{"n_layer": 11, "n_head": 2, "n_kv_head": 2, "vocab_size": 8192, "positions": "rope", "decay_fraction": 0.759, "batch_tokens": 131072}
Each number is 128 + 24 x the weight over its row's rms, rounded and kept within 0 to 255. Layers, rows and columns count from 0. Numbers have three digits each. The size before them is the row's rms in percent of the matrix's.

# up: layer 4 MLP up, 640x160, rms 0.179, rows 257-406, columns 0-39
# down: layer 4 MLP down (transposed), 640x160, rms 0.131, rows 257-406, columns 0-39
up257 105:154130143106132182169129158118098132143097150153144128092127154104115132130134110130143123162085146125131102128134132133
down257 103:152119173092106138161111124149100113168130134100126119080134166118128115133154119130110131130118198121135156092084132145
up258 103:132127125122149087124122116082115122150117143114128175076124085121143148090150114130128098173157136140112100139073149122
down258 103:087099131148132112145150120148149151055108086164095155110114151136117142136140100130085157118128162096150157134086129164
up259 091:132145148098076112110170151144183097126151139117152162144136111127137088156101123127150157140107148145162112154075147172
down259 096:109134101131119121122099087141138142153093142148113122153114102103149146119132096132090139131132113129136162183095085147
up260 111:158113082117182105151146137104124117135176122133128100129136153166101135118095131128138129141127161096144128124155126120
down260 108:123136143115124144183176121097105127163176104135129116100098162135142097122142158113161144119115127121133139142105092120
up261 093:074128104154116151129130150100112150145131150094133159142136079153145127149154133136106139166139137161122089115069133138
down261 097:127103150139117155137162118175132115143132172155134107101147169115112174105117145121096119152096114144133144121117131159
up262 104:103104126132127111080124111104138128152101138098134140164116128136114122135123099114135127120169151101159173126109182111
down262 109:171123097130138098130134131101106129110120166102125135097152155042125143121165143116116120159121144141146079167130150130
up263 104:171172116179176121146133097108100135146130158154123161098072103121137163145140106142146109111084125157148149101132164099
down263 109:137127095150092156121110099133115162120176125128130158121144140139107159135163156125086153138158102166154133145128120166
up264 104:158096116157121117145093120156133132130164142122093171151104101128142146174126129184109083133134143169107132132138092121
down264 109:123141131101125126102107103122107121113130129141169136117115100113107137095149162091134060168098131165141158148100110130
up265 102:118101100122150137089113153128132174109149140144171118182139142170089150081137146149127135119111152151155166126087138094
down265 105:093119143124133179155078164131158127133131140097132161169096134130129148110120096149178098116088142108183108146167118131
up266 097:122112076145136118170131140128173120132161104160123124136118157122148130108126089143134131148131106096137104145083148173
down266 083:155177095150148159112118149157127113117115156134163157111147138155148167130137125138111127150109172169151136150116165150
up267 097:123144081108084123127119083144102129105108090130138149121068170132106127141123163146120108090090141133117126124131100130
down267 099:140129107106109115103122118118105118109165126115126110144116157166152114106134102106162160136171171098143139096152144121
up268 105:144132095096103138099148138131124117165132139157142154144087100122114126096135102167160133125144102103130113104150128142
down268 096:134110135113158121151137120137109109074153113134134102150159126160120122102097108118163123118123125114169169116142130130
up269 101:131146127176121142101064114103104149125144128121131121135133127176073109118173124102184104152129153157088148128171141138
down269 097:149118172135130115131096165177147147119154127206133165159115132116173146152153110125119139127092131170109100106128093140
up270 087:175117138108172090089114149143080073115112115143142155087144135089146118140143151112080169130124106107150178153143150119
down270 090:137098110106130194076117108089142110144151141115111156184156109094082120121159112138115123176111108153116095111106131148
up271 104:105118151122132120104138125152124111148097159127133129166165075148102168148131140140135123130088147052115103111128114155
down271 107:129150137129137137152111135156119136129133068128170072073136154081120136115119130098144144115155117141082170121127140118
up272 097:076145125107114164089105112095119135147166147132114141147141168095102152171118156187180093072106139158112158107138083139
down272 103:164165101147133103110118158135118119140110098141091087148134177102163135120133141105153136128104136104090166083176099132
up273 098:118126127144139123120081159072127130095119160105095095175137098095133146149100134140116118135095180108106115127106160154
down273 100:102103121123139119145130107141159158051101129138072130097110124129158156120122162092150148079156134134078076150123129130
up274 093:129149145083124158118122158129134107095124131116122180119148153137083128124094142144154127111160123087142134100152153129
down274 099:142108120172138142123092151159089153131138115114108123163139147145150110085133144075120128158142130086152140132124168140
up275 103:125118069160131141128118141147161124134134108149148152143171134140101111074123113131172113128138162133148118106138101132
down275 111:131101144108133074102069164112168131151103158142151122174128128116128142115172116167123114144129110140159132115130123089
up276 095:102152095154145116084088150115146116158146108118167120183085087126101092124122147110117127097103106126154138129149116104
down276 099:117168136097074169145168151135127134127069134121123167096141154154123124138139175135143190109135136138111159120107137120
up277 120:138078137093119117109202155157104077147116142066136117105098168096124097123104106145112065116120104114139138124119135139
down277 106:158104116157117086113133126132126107182122074129132121172176109134139189152148155154163120129181132154095107156123115115
up278 081:108194146091185102149165123149133103116120113151159153129124097152145078086155207129094119129133128131141156164144123131
down278 066:106125101171094139115101143106094108156114139110125093145128097132130131157112099099157112099148133123111081120097140146
up279 098:147092163120117136130135132128135172129119167147124178093100116107104110151154131150125125115112121121086167125078077151
down279 097:078151092120112129069144147134136121126159065125081117134109106126105156116119142133102110121088099177100109115120180125
up280 086:132099107132176192096153139133144167082090138097140125087144087117131137144143124099120171097148111138133171140138125108
down280 082:154168103115108117143175132143126102118179119119127118169150116117140163149108102083150103118094141144153134103165143128
up281 106:123120113145126141170132121126132115181142126135150122147123078161170191111087087123094119146107159115126136127095081167
down281 106:093140196142130153083181126153095152115139139130116097144097142129107166134141088101142110121161097139089127150125155132
up282 108:151140139110130198136130113152132162111173139089104139139102199141139137134099143115100152105118143094163093129122135142
down282 107:097091108107139119146148099120171105105142109122130115082141079114117122175141105128122130146142119149112149147161106147
up283 101:135175066144146137158107130105142120172113097104131123150111141114111112081156109113146127110149094128127145127104107111
down283 099:096129191125131157159161132094126140180156143138134100150129158134102115171174092111134122066100122150091127112116098177
up284 108:153160138098095101123119151102113164108130128118093145142070140062138140093118165130132123102124140134143112127116122119
down284 111:112116134084126146118116120117136141176105124104106164076176107109115108125112128122094164139150136121142148072143158107
up285 115:143143192159159103158117125124091144116103119073119120173093143135160141087131113125151126088104102107125124160105111109
down285 111:129143152148140090151142137107113135128089106131143097124090128115124149149105052123093152135135132150135108141128120112
up286 098:151145095128163100104099155072154097074134146138103151120129122112101168120129106114158098150121145132094155161100123095
down286 098:167086121114118120134119136171131083113117141160150141178115154177091152087124113099159178106155129144147143139124153149
up287 102:116103120100129157123123147127176100181114112176117138124102096138137160132144158166085113092142122149131076112077124154
down287 110:113172124116088150113175126131110130164101133128104132148092109128122121169099118099117123134149160126118062160153133150
up288 098:153141138116123111147113122112136147138099136153139180103123123146127118157066148131135157121110174129125093059136139101
down288 096:167131141083134116114149100152146125176131146127128177125122121129147125119137119107103107163122143160158139130106114089
up289 094:168091106123121132112085144123130068125086149163172150159125174148164130140102112129124143146135115101106105113072102139
down289 100:138113124084120137144099117167138129152126122123117052106143116133133102127178122101129099181162106134104134155124120105
up290 097:111108127141130146117132084175128179172104143146099137106150147130134105117133182151084189098150128130119105133128149104
down290 097:149124098159165144179127111090111095094097092112128133116138095099078101153163114137130135135109142074129136108128143109
up291 102:173182061123110138103143125150138120128132120138137124124126151151115168127078101132146111078180174115137110114144087112
down291 109:151098159133162159104084104141119132088163133109109092140148129104119111119161117094128153123122154122130113157151137117
up292 091:115134144078122119130140116127147127127101138094124093170107131129113126131128129120157119123064138091140136132106163128
down292 090:184153111180089069142084116136114135131157146165169123103156079158159104085099150121121163108153130127119087084110102132
up293 098:117129138116131133126139158162194147139121135152083175120110120143148135128109151140081178144087153122116170127137153168
down293 088:110104125151136129136146152146121134125133137106131112175138145153128157122159124087116104113124105116184152157118126142
up294 099:130092125184121126126151099137104140126113128125143141142131097104138107159131168136138135111102103122134133169086154107
down294 104:141157122135103126083147144117114124161179131149127175145115127118139142140115123096098113123108150125123089097126120122
up295 100:118147166127147102165113097093100117112113154088154125183123124125132131126103134146096126117126157141106140157118148143
down295 102:124133110127112085100081082118113123125144143117167176131139161136150098147095064166138115126137129152131094121129131153
up296 110:110163131136124133122132119149158121095150167136138118098139116126132131140117128110110135109156102126125090165127181160
down296 103:162136120122145066084139112153158134158122111126116109077136124119115136114130166128140128154101133115099179097106110036
up297 107:155122128112123178123134125120117130140136113143161118115088147117128157107100149155133151067095148093143116137118098124
down297 103:102132156130149128137121150141144144125184122145110121142108123130129144133112156104122101148126156144083145121122154161
up298 104:057115140123128094118111177131127095134064160124122091113104131084175128120127124122133109123109159099127147157143110125
down298 101:133132134101148081131112107165175143157133105115095123131178111144141128122088117097104129119126116121098154106121127158
up299 102:093103131095123127111133124159104142118107128152125128130136174150119130172157099154095165094118113136180180169073170137
down299 100:118164145101079111112137129116117193086140137093132162110141145090125131132118156120131095121123098160121128140162135128
up300 087:083115151110129098160090166093136116136150134148111136158126160123097158109123115171160092145084128118134122068121128164
down300 086:143155117157136125149111149075104179150116112146143092145158179135137120140140140109126195120202157132133113111104153114
up301 106:101119124132135107131126121116168109101143158113137120127137124115117137110119091156115110104133133139121059133102100138
down301 107:103129117103146120167145146125144115169145117127142122146118133130129117131157158159115112134123126150120095117125099140
up302 103:139121129111116182092158095141126131131142160106122116124161153096176139171104181130147132129133123093123106133150077129
down302 104:134100137079117113117154135122088104145133172096121140132127095167095157116119156137137139137116105186120106120132154137
up303 099:124108088128143156165090174124111117126108151106115134121127090125127122157086093152153166139143120116154131169106106113
down303 104:103148128115148144114120129106101150147163112156152087115136118102141112146157112148128186147124089146107122121123115126
up304 100:114171093134069135138151137108090143099145144100139141177132140125131141165121101118137130138137123133150170168122165130
down304 103:114096141132088150132154100115162136117100141087135112142117083099139107148126093126126149147164128113122129067151077107
up305 103:116112123081149144166090108135138108173095145119165143148132135106090158176114131157128075102135146127126085132157076128
down305 106:146129121144155115122108132083118107154109127100153104162136154122093147091114126098148093123122153129132113152147131143
up306 152:101116112112179103151092148136117079146145143154136114107159122124148132122141129103142144127137141151168123145102156112
down306 122:157144066108147179161114154137136145122166145134143188121126147127159177111099177103129147121132167172162151151129149131
up307 110:119123091105120166100156086142135145121135154094100147120096116150159065165127128125162099115137127158101098112151145117
down307 108:134098115103129114125159133133158154125136154158168101140129144165159129093135126155121138057112160177143133104159132109
up308 112:161136091113133155099124152140126181143178106136144146121137145058164111116148086180103115146111149130122106167132109137
down308 117:116108117155118117168091113108100110145112109102137209133132127166130149124099132157153142119131138084108088141092104140
up309 101:156163111130111118135099133120147096105122098101140113118103126131102158136147131136138152095112118081122092161143120108
down309 105:118132134148121180132140175102088120113106185128087107148122114114154126119162139093104131093134107128122185121115179154
up310 093:137148136116152138089131125109167087157101115124146148140146156126110103146099155163124136148110069111107160120135121121
down310 098:114121106131122113176162107104175107139180103157155143122131106113104166108158126117144102116096169168144126131138115112
up311 108:083113116093161119131176102167131129182091124136122142142131132160145088103157139100145132086138116124138118122149148122
down311 101:147123134185094114136130114149096111169094161154146122138116103111162130171085105119089129111162104097130141131120092176
up312 091:109162139092136136114092128144116128137151129140153142159112134139106162172127116129143066138124144110166122089131118103
down312 098:134166179145092175151127167127151150119121128106140109147144135186149087171117111097084143123137130162130150138155113117
up313 102:136140188119137102170126123137131159111158118163138135113147085068136140135106112124137111130162133085095161127119130115
down313 103:152142130119149146143140129102114128135135139092155133125135160095122104144112144159159113118143107167145113151114157117
up314 108:155182124146145117125130111141133119082160102176138100139139137130132104165120101120155125086165139066144123105106120111
down314 103:125125091146070162169149151140130152130098116130138106170110118105139151162139047109092122146201118114103134130117105145
up315 103:103070109113111106104094133162130170111122129134081126122112166122123100118125117111150114131131141077103136114150132091
down315 094:167090118114140162068114106097144137159141189152132142107179094091175144106112101081121111143102159143173113149154106127
up316 099:121149104148109134166084134140132071160136156107155145181154163089179108134124111167159124109118158128122148137133144113
down316 101:107140164145119155127145132217139128177179137154123139136088140121165183122121192135139122159140138123129148115124150169
up317 107:156100151139155141096122121107149102143140096101158125099160163128160076116169101128107130100098149099119110065123160154
down317 103:132118163134125143114140112140120146107155122118123140090112105133092080113115146129141157109149144097179109086144141141
up318 102:098123129118140152152075122124126117120113087104130158123131170160135119141148121098139150138141173141123150110148092124
down318 100:130094127136137122138124128091100169125099124141152155102108132080113163156116146116143130140109161093158136118125137100
up319 108:098119132183156140079126124065119115136159133107171132122097135148115137119100098087156146141117105121132146130134149177
down319 105:130134122142132143110118145092075106155170120159148154124115113099108111146100114151119094129077092133108115117149088105
up320 091:116135166091130101117137159100118105106120122146133136138128134147169088145120179154110097149134142148074128135121134124
down320 092:171149110148150155137155138118106121097129151137116111108141118095124138123142123160094122131113146147131109105083076109
up321 102:117153107162131161159156104137165077088110134121101132124179136080105102096149130133143148108128133115149127139113122154
down321 100:133068147138169118149130128084153153138143163134137143166138129149121127124114126131130076099128112081113103098108100104
up322 095:107145141122137132104093141087095136091145120141094130138141150136106095097115136118127126162141145138148104146160138128
down322 096:074124152096109089139133144151086133131124131139103118183190111140133145121129149110157103124134134102098175144134144173
up323 099:094128070131105077128113149133098136141106149177116140126142126118089141132132129102122123127119109119132156116148154110
down323 096:125163104127123113116088123114131096124187138124137183131140141128147083117148121109153117113136063157122133121104135124
up324 101:154143111131097101126192071135087125095129121100158125176094153116092135103116130108160116113078180123163112153117104094
down324 098:103141119110138148133117098111125121162127178104143171122198126124118068120093114139100122142127140111082125130140135143
up325 091:123108136104137116142085096133102115144129096130154137111105152155113118112116168201097098134142111150077069125147120135
down325 104:090107133126117114159103131089108128127143131126137136089108142128111107117145105109132113111138159141077108136164130132
up326 091:110164158087160128105096149151124116097086150133100154099110113134146120114131174094113121093145122122113120126189132129
down326 089:150117142142131125128151149174099110148131147113091120116116144095125123187106101094136117191136164147119102112092132137
up327 089:129124102124136183172124126113128125118100138118124109153131109110138165137109108080151103114165139118088118155136153146
down327 088:130155137184146079087122149111132113120143130139127140130124168125091123136113155108155150127140109149078129120066117073
up328 093:184132156119105109135109118105119145107122136158106150135138173153110136103137121123165172126186145111077149148145123086
down328 096:134077139110134147172125096115126158154110148119182156111156134151136127140111179143131064139166090108130098115105121129
up329 101:126114135179094121125077065161147104121104103104151135139089121118170125129100174151129153089106139114147117144104124139
down329 100:123117123140142156126177132148136076144161118132137104122174145141139137106143098114139095058111092161144140149153102152
up330 106:107151121159145182137170169120117149089116110124129125119133133135089134137114144134187091137142142092131122120120143099
down330 110:128100154180134085116124151093087129121161115108162108117114059124127118089100058099106183113109117126126119152166118111
up331 107:151138148142097119123149108136158147125163136158138117108131109141162116138129104137132119097058121126117151092134131126
down331 106:106129117165141130120144128158054104109146149151125132149110124113151135150192094118105134109112128157135144191124102134
up332 094:121166116182085116123087073152139140166138128157110150170148136123151125111095174134132123109131148107144151069153136122
down332 092:114118145126148131153120203125123115109118122139122148183138120138128138121163138135097150159128105156121092118088134137
up333 105:116148162127120145146104137115114151125173150131113147123124120102075104107133145121131081124128099151114097137109116114
down333 100:090151115127129147102113119111092113147137122088149121115140125105144118077116118102105158121093139083086090100113144156
up334 112:145124127134144135099122105148157157137121092141163196174124128080134098145137159118166150122148162121113109128084177134
down334 109:137102106105159133110156138157129181106121117131135118122118147141110111142116145143102158179096134100149141144101098125
up335 099:107131142108082150090149089100126106119101138135123154153095160133095141143175150130116121075126166138073126129135103130
down335 104:118104130128148121148131174092139117117111111114114106131136176147126149136122126097143105118126130115154111125129115148
up336 097:097094149101099117128125132126139142136083136093120132114127124136181126152144109110113111116121154082142088147130096159
down336 103:113155104121096103208116127102081144120125141113124172127080146167123107123198133093118126143139115071148104151147095144
up337 113:128134134127146114132134108149185128098126165135105148109143091155075126128091121148104153149138099107119143107139136109
down337 107:162138142157120141139151135148146094146093131084158211116154132091164117143159102122140096147118112136116128168122074113
up338 102:110147090119138131139139119085126111125132097147103107143122144166088127132116142155131110145125126137120161119154124143
down338 102:114131137130171140156112124109113139163100138137093104123078119121073099124126151135131167110087094110162136098146163148
up339 109:132157104099140152108149123146128128089147116166164127117109110113150125114124128148145122094129182104107146128127091128
down339 120:135158104140079135149131119110168130097138131131147140100118151136123138117115055085087141136131127127127141119137158119
up340 108:146166143142158124115132137124122124180171092154137106122105122122129181119122136125133105152130135115092113097145106177
down340 107:138133177141111156121137174135130117104118121135092076102136129175091128119128131112157123147143105134119137116178141126
up341 097:082189130126134160109107109038137108147098137131144131103145131138115138143098109150115125151097157120125142115099145142
down341 104:137137119140120133101143154145112155137083162110117098151132140097140139120150101131114159105136110106122110120104121128
up342 092:122122116114112175103072121095155107138098133130088135158115113131119119114110110160128164139093138113102144086079152089
down342 095:163124149119152122102144134138174147139162120114137114141157142147121131106101167122149144119159137137104120125098117118
up343 100:091127106140140134099117200143157137125124131148110126109105094131101137160088134157088139138102144085138101150104117138
down343 104:118137099088121147121118159151165073151166128169157120142102129165161159186167114114113146163130110146150114138146145114
up344 098:148136113113077138142100116133130134126166114121110172113124115113137081089126099103135126086114111160135122099148060102
down344 099:147118064105135159132131162128070167127187137082114142132153123162129106130126154102122157135096164108117121112112118133
up345 099:098165155137118138106149100140158129144100157128143145086123146150146119120154118164100152091167109095137118085130161141
down345 098:144157129095134137128106116098102083117152095114180119188139082128144180118099108120105160125119130116160126086106104166
up346 084:103179147123141129064135145120154139104101166136119119100128137145139120118140153085124123127122161104135164131140087178
down346 091:137137124126104135158101124112100106172128134107141106151134159154139171106152125129117053133088085112118097129089124115
up347 083:146134130125152096097119131126135174135127151156131119141133094126124118096128141114142146133132167124101184126128122144
down347 086:158143091144101152137109153128098151118146095121096152116165120163127092127106126102111122103088130105108107101133115134
up348 116:101136097127155121145096136125161104128140155138152105115143141137169166107133151091135160113127145154196121165101144136
down348 071:125145117107156167131136114163161127139131134130120100143153163122159194132147116094151145118147135121149160118189149124
up349 101:129112156116151127102140120160118135136173126161126091185152127092102109090130118154153108128135141141103134143137160138
down349 102:142152132124154136086122147121143187137147118180132117124113126116145123119108118192175141157132144144134120068112136072
up350 093:074132141124125116078131153144143176121150119170118174199144154116102147146126073139129118097135112127144167092139138120
down350 096:165116099103125159162118125137076118154158144148105100160118123132124115120136110120092104098115143117129153168135108160
up351 083:126123145111125176163093138127132137173112090101165076089089104137133118116125145131106164125143156122106129144139158117
down351 078:139111091136130127138152121144150140132141177132107171141171139101134142103109116098110082135147174140121152101095099122
up352 104:128148131146133119063135156121110122144138176170182147130124092133129146130100149142144141138116116145100124095115169149
down352 099:109164122127113145174130159132097112102179167078114156173128127166138131110147121130163134091143133109178090097141134109
up353 101:136122104147106095151125158099128097109113127170118134160132117098162146137105126136103105119174136073140124155105136153
down353 103:131117154164106141118175095137111096101121109125124111074138153153147113130152097110107119127113147154156171134156132149
up354 111:126101157164147127156103102143110127193119113105109164127128101089152095091125140161108098114117133128125146100111079161
down354 106:122095121190136144146126163122147114147091105155141108125118172075132128120160161109169178158119141145105142122157166121
up355 091:121106119117127128132105140096112153121171118133129185144108149149170089115151130137094074095138128145136168133116156137
down355 093:070190159144116097100131126125113136132112148121140166113118115132154123120130125101156196145081130104133116164116072114
up356 102:115108132102182130120114147123135138148150128128161189143138156118149134156148118121135108123116134138133102155184137096
down356 103:115130146114136122091120062195157105133143123216152134121110073111123121134131110143110176110162186075088141132133115125
up357 090:113127144138124130121106137094151140151144150136112152138136119127129115087133116097126097139163113101095096157136152149
down357 092:098083148123180137102127128124128118063118144110150150110156129101102138196085147130109150103129132131134110122128081128
up358 095:109110116180120127066101128110121136130138128165086134143106141191142132154096154136133152117072151129121121116151098089
down358 100:093110128101127190138125132139173110148111144120113131157119150151102145114118146122086102127111141182193160125146114157
up359 103:120167179094107168145136134135126135106143143152144135128126138124134144107123139141127126128138124126080163164191076113
down359 100:158104127127145143129128143137138082110142167163142130135146150176114112136162078151079123140089101114135093156148112122
up360 086:114140148173163197129150180107152121092120130135117102131136105096162140150126119134177131128115139113138126097154132145
down360 087:107131102119132159112174116157106139146121117134135129134127148120100158132102119079163101143111124121173085156118122108
up361 102:131138139153131116137112150137153147112121147143123153110107133147112124072138088111148128167135144107128146150101095156
down361 096:131128112120161105116132127175135107133144084173110074156117157100096119141133169143121122090100171155110149095144131137
up362 099:139099118099170125111160078117153134139168159160136157156104145141157105114067066113155074137147122131138110129137118167
down362 096:133131120162121141089094148145111150140106094116111104152164137143122101107149134124125050143133124096108127130124137129
up363 099:108128132082106154109128128130105144080142112086124150119127141107114118126128205150137123095136113142116119165118147134
down363 101:098133129121130129115123133116093158131134121123111102102129123142105126127121119089115139134103093108113125128128148157
up364 096:183128141124120091156127119147156074148169123054144089197096146133107123124128101166149147091143105120133069117190167153
down364 091:136141146159118130119123139122115129104130112141106072118130136112139119135146118146099093094129117124153131147174096114
up365 107:090147104102145095148110108140119098149088140146120113106112117095131128124152105130167145133090136142113102095094147121
down365 101:101130144110122134163163124140145160124122130156124098095151089126097107107154129116042112125115100118107154119166116118
up366 085:130084105095084156069103134127133086097127104149144153106154150121131132122127082133133184116131140167147122123159117135
down366 074:164143140148156114140102138090090125133102132090126157117129117167147135159107119133165126097145100143127108115110125136
up367 099:109150146151134153095153128157166126099152120143081157145133145090133097122138164107125116161196129131118102148138126114
down367 106:130154099105157150176101131100096082146143119135135137145132127149154118117149140116130126111127124094146148105171100116
up368 112:108155112114146160133092122104112147143159135137102146140139124116150127158140113139141120108163119120078149122085155124
down368 109:132075185090138118135135153122147126147093123082116106165140126086105100066119134123155114089176120139086139149102098118
up369 077:134154105096157145096130111149126072091127115108165133158093155165110118130109119133099145181156155116132120128137143158
down369 083:159173115173122108154126133108140133171152139101105134155150093120090101153156091102234128115127154140126097129119161145
up370 094:168152070111177104130096152106100175116123122139161140137068128113161098152124151156114107097122127144128113125134132110
down370 098:129123149091119088155083120100125151166130075122110160124188089142151107079130113141142086106149141099119124146129109116
up371 099:179104162150145122136110156127120133168162085098129150120127080149173090108152168111129153143160137097139143105129172142
down371 093:114132103100114122111129065083144105124168157128115121117132143105085129145113082117139093092156126130141126120083131110
up372 096:121131088123135137143113116116135096120132111132083133145163171126089103114164096129148108164150162141122159120156146131
down372 101:157073172120136099134089118110167137102107134148152170129126160124114123172118181153109107093116159140126059158113139139
up373 094:085099133102143153101111131140151141121079142084118124096123138108083115116145154159141138138167130145138129146128124125
down373 094:143122146104095062137099123126112152097125135098126121127137127123098106079074130125125098124163116147169130101148096135
up374 099:144108109096140151151125098135130103156105094084111152120146148145130138077116122136116135123091127117150132132133120159
down374 102:132104123156138129099097157125121140111084153134113119116093143115123157142124202137099148124149091126158142099117108148
up375 099:115135096141116154154120100162134141130152139173116127130104119129090126137141126162153101100124121138126118139146118120
down375 104:139113101143125112145107139146132164131119112146111150121078107116160103114114110186158125138081128161107107107175097140
up376 095:132129111125185140122118118117127112141133138104138160070083162111138149169125135115117124153187131136115137145148148153
down376 094:122078147131116117119157142130120143152119102143115151129128129097104089132092099125118120153100120086105133119118134109
up377 113:146154132098145141160125082158120134148115116132118160106125131137139130136076174145106105119128182125101105090140153146
down377 113:147081129158091169109103131112148125155078115093070128110091136121136128142132138146111126106069159090218106108128143115
up378 098:169145073131085112081099117148105175107169131125136116115125130117146149111115159142138131125119113159161136139166098127
down378 098:121113146109142118109206110185130125147111116105095118130150130140097145140164152096127121138167145149133124094101147174
up379 104:098088124073136167180114143124124113130138131133117137148120163116120180139101129123106142144115129115131138119146144145
down379 103:143123104097125105125147148117161115160147158095127160098144123092151119114149117154117155115134141119107188118173165151
up380 109:166075123146133083090153117147139099177116126118118109123149110122163117119080156120144097096107123127107128165177126110
down380 102:136150123122150175121068139110090126070121125123102135121104121111136139132125131138107180099116138128113144127110166104
up381 093:123107127134146119123111110111130140162127140100157127131140135133180111080134093122113123085128144167140154138114181084
down381 097:119110128108111162136135163140144137176124104106117151187128156109101156156138124137079149155081172129112125131141135157
up382 100:097140140107118154117163087147117133143107164157106148112121139167153128086122175144126115115180141099112119141122174142
down382 099:103116118136102145141143116139107117144122119114100109122139130142137090128150119184127123139106127161100090107169130104
up383 097:149103125162160078116135085150116130113133142100147124136111129149095159102139128113175121161106186124101121145133087088
down383 099:094135121116135154144127144132112113124103126161102157166133126117118099141141101110147146149181108132140153139118079150
up384 092:107158150131130130133093114151124103131065126101105127132130139090120136104130131167153146116144084110142085133131127122
down384 099:118100110124119090129133136143117146128102120110143091138120137059152121103158138149138153151109120092159120156099126147
up385 081:143159114160148117102155136147109145085122128150124124100169147122110114151088140159157102151133101124117075081148143135
down385 087:147070152140104135118110126146159102175133165125139141106173151138129139113145077128098143082139163122085135167142088136
up386 081:102148125108115141135142117139199124078115143116138131117107090129100127108090122137113164142096175126122184143154123169
down386 097:127125129123127173126129132127068152146144143163123111129112125116156087149161137150153086138174110148168095144102105087
up387 087:103081104108146193123143126137149176093133110051139116107149114139155112115091085119118159097122141118136115159152060149
down387 084:118161155157083072127102140127107128124121125121148169157114109125149166086125122112125133156154136141105110149104157110
up388 096:049108117140131143151101143131102176162130159142098142181161120100118117107147128168128120117155110134157145121155120109
down388 099:157091120136130155131162137053086128149115124123117150113146099148148066132119132126079136112172133119132171099128119122
up389 110:162167085129122117166150117060117162157133131139139126128120167090098121152114154148075149127156176132090136110136129139
down389 106:169085115157090130117121119147111118124149149148127096143168114143086121120099115170111141121141117107115148128143163150
up390 095:095097130170126128139099127135133135198155124092122133162122122149117160130129104121090148101116155115145154126123132144
down390 092:169149105175114121128156129115073147133143099165130145098130125107150136130168139144166062142126128179139111115072122108
up391 086:106143119151116107131125085169113120097126122125091135151091130143094103106117119134153133107105126132165155126195109136
down391 092:138174170112120120166119116128128116136150145151102147119115092129107146113136162124113138152180129125159166118135140115
up392 099:123121164142134140135140140135097162119163123101098126138105164119167128093121078114151102114081114102131145172129130107
down392 105:144119110100150167187127089133120131109136180106128181172176146131089160138124133077125152138158117134130131143102082139
up393 107:127106119150143176132124090144127128171145130069178191110126119131125133166137123126066092117100157155139154121129112180
down393 101:152100136125126102139121109116164153097165141108158118188137143163183085097130141102162115125112152145152141133126131143
up394 105:123138106154154117124145149138123093132154117135115151081154111131152106132147108132086111149120106128157203105156134174
down394 102:107080137117135126118139136163098188123088106123127088138157124113096109104096162103138149125135106115141149130124135161
up395 099:129118147159123128162118071121125102103136140145081149133116122165092092147095122120120142172109156130149155119137131114
down395 100:175120108131140135107116099171127154104197146135094157104174137120150127132127100114109127156125121120144144095094111133
up396 098:121088098134125105117133173142128134143145152112118170100129169105103111160119098094149166109144175136135131143163123085
down396 098:119123141093142103127108103162149170129144086117099134145101098090126127111125079114120154162120099134132121124150140125
up397 085:148150086132163151102139151133124126134151111072102169102118136147137155149119150133126155073107136120154097130128113115
down397 098:090113117093125139131112148120097151116136153154073139115157110120119127065106140116094103149141139106127134105111112154
up398 096:109109154134079113178166137129113121140137126143145116137156097139123119107138115123164155129163172130140162093093149088
down398 095:108109106083163150089116096140135100145137193120117115095098124113129136101123135115093145128127126132133107144174130159
up399 108:112131148134139137097115139158119149161136145163108136057118163154113098138092153148184152131113097110109160093176168148
down399 108:064111109095148106137154094136129103138152102123084143122170119106171128110142100111121105150103124078145108094137153134
up400 104:160114117131133139114075131103144123093144182104101121172132113138136132147097167140117119146164126123100120128129132102
down400 108:114106098112123166125211124157128119157092086157101137126150096137181148153168107121109109129169093166140162104128095140
up401 089:129123100120147117108161102148150164102100169110111146188073124137148139132166153147112111147165121164111139134101139138
down401 095:120157167153085099079128156132097114150131186106101106144134247099142141091115106132122178129132083121153104143125147140
up402 089:134098107117116119139142113130184105097153082148091158121121100082126141156143137134113125131174132132114143118124135167
down402 091:122134177117126116146147119112131128114124112098125070141093112113146118119137102143129084100153143108146174128138131138
up403 101:118099173119129151163126138102143155109158168132162119118095116130149165096111128164163162135094197131127107104153168108
down403 098:069139143084145150115096137169170138116146121124141105106106139104108096098122163126126127163139150118119122138151124116
up404 100:132135142141164126116082162133135137128110149058118115164133116089131135158096152143117148141119173130103056102060137129
down404 103:123120139134114168096098110151117131161140155176104159120154112086129130120174097136090138085109092127166116122075113115
up405 083:156105148092121129111114141069123129122141129121119121134152123096104129096097086151120108118152102115131134128075131176
down405 089:130153116135115095123124122167105118130123130131128089142069128155119116159113112125138109119126169116123160148155096141
up406 104:136123079166109139136110068139091131101123112158137135150161096144129062182143090147104112125132178137073149117141117098
down406 102:125128116170191127161139133116132128134132101093136129115136117133123081147090115101157087129160173166124127129163108128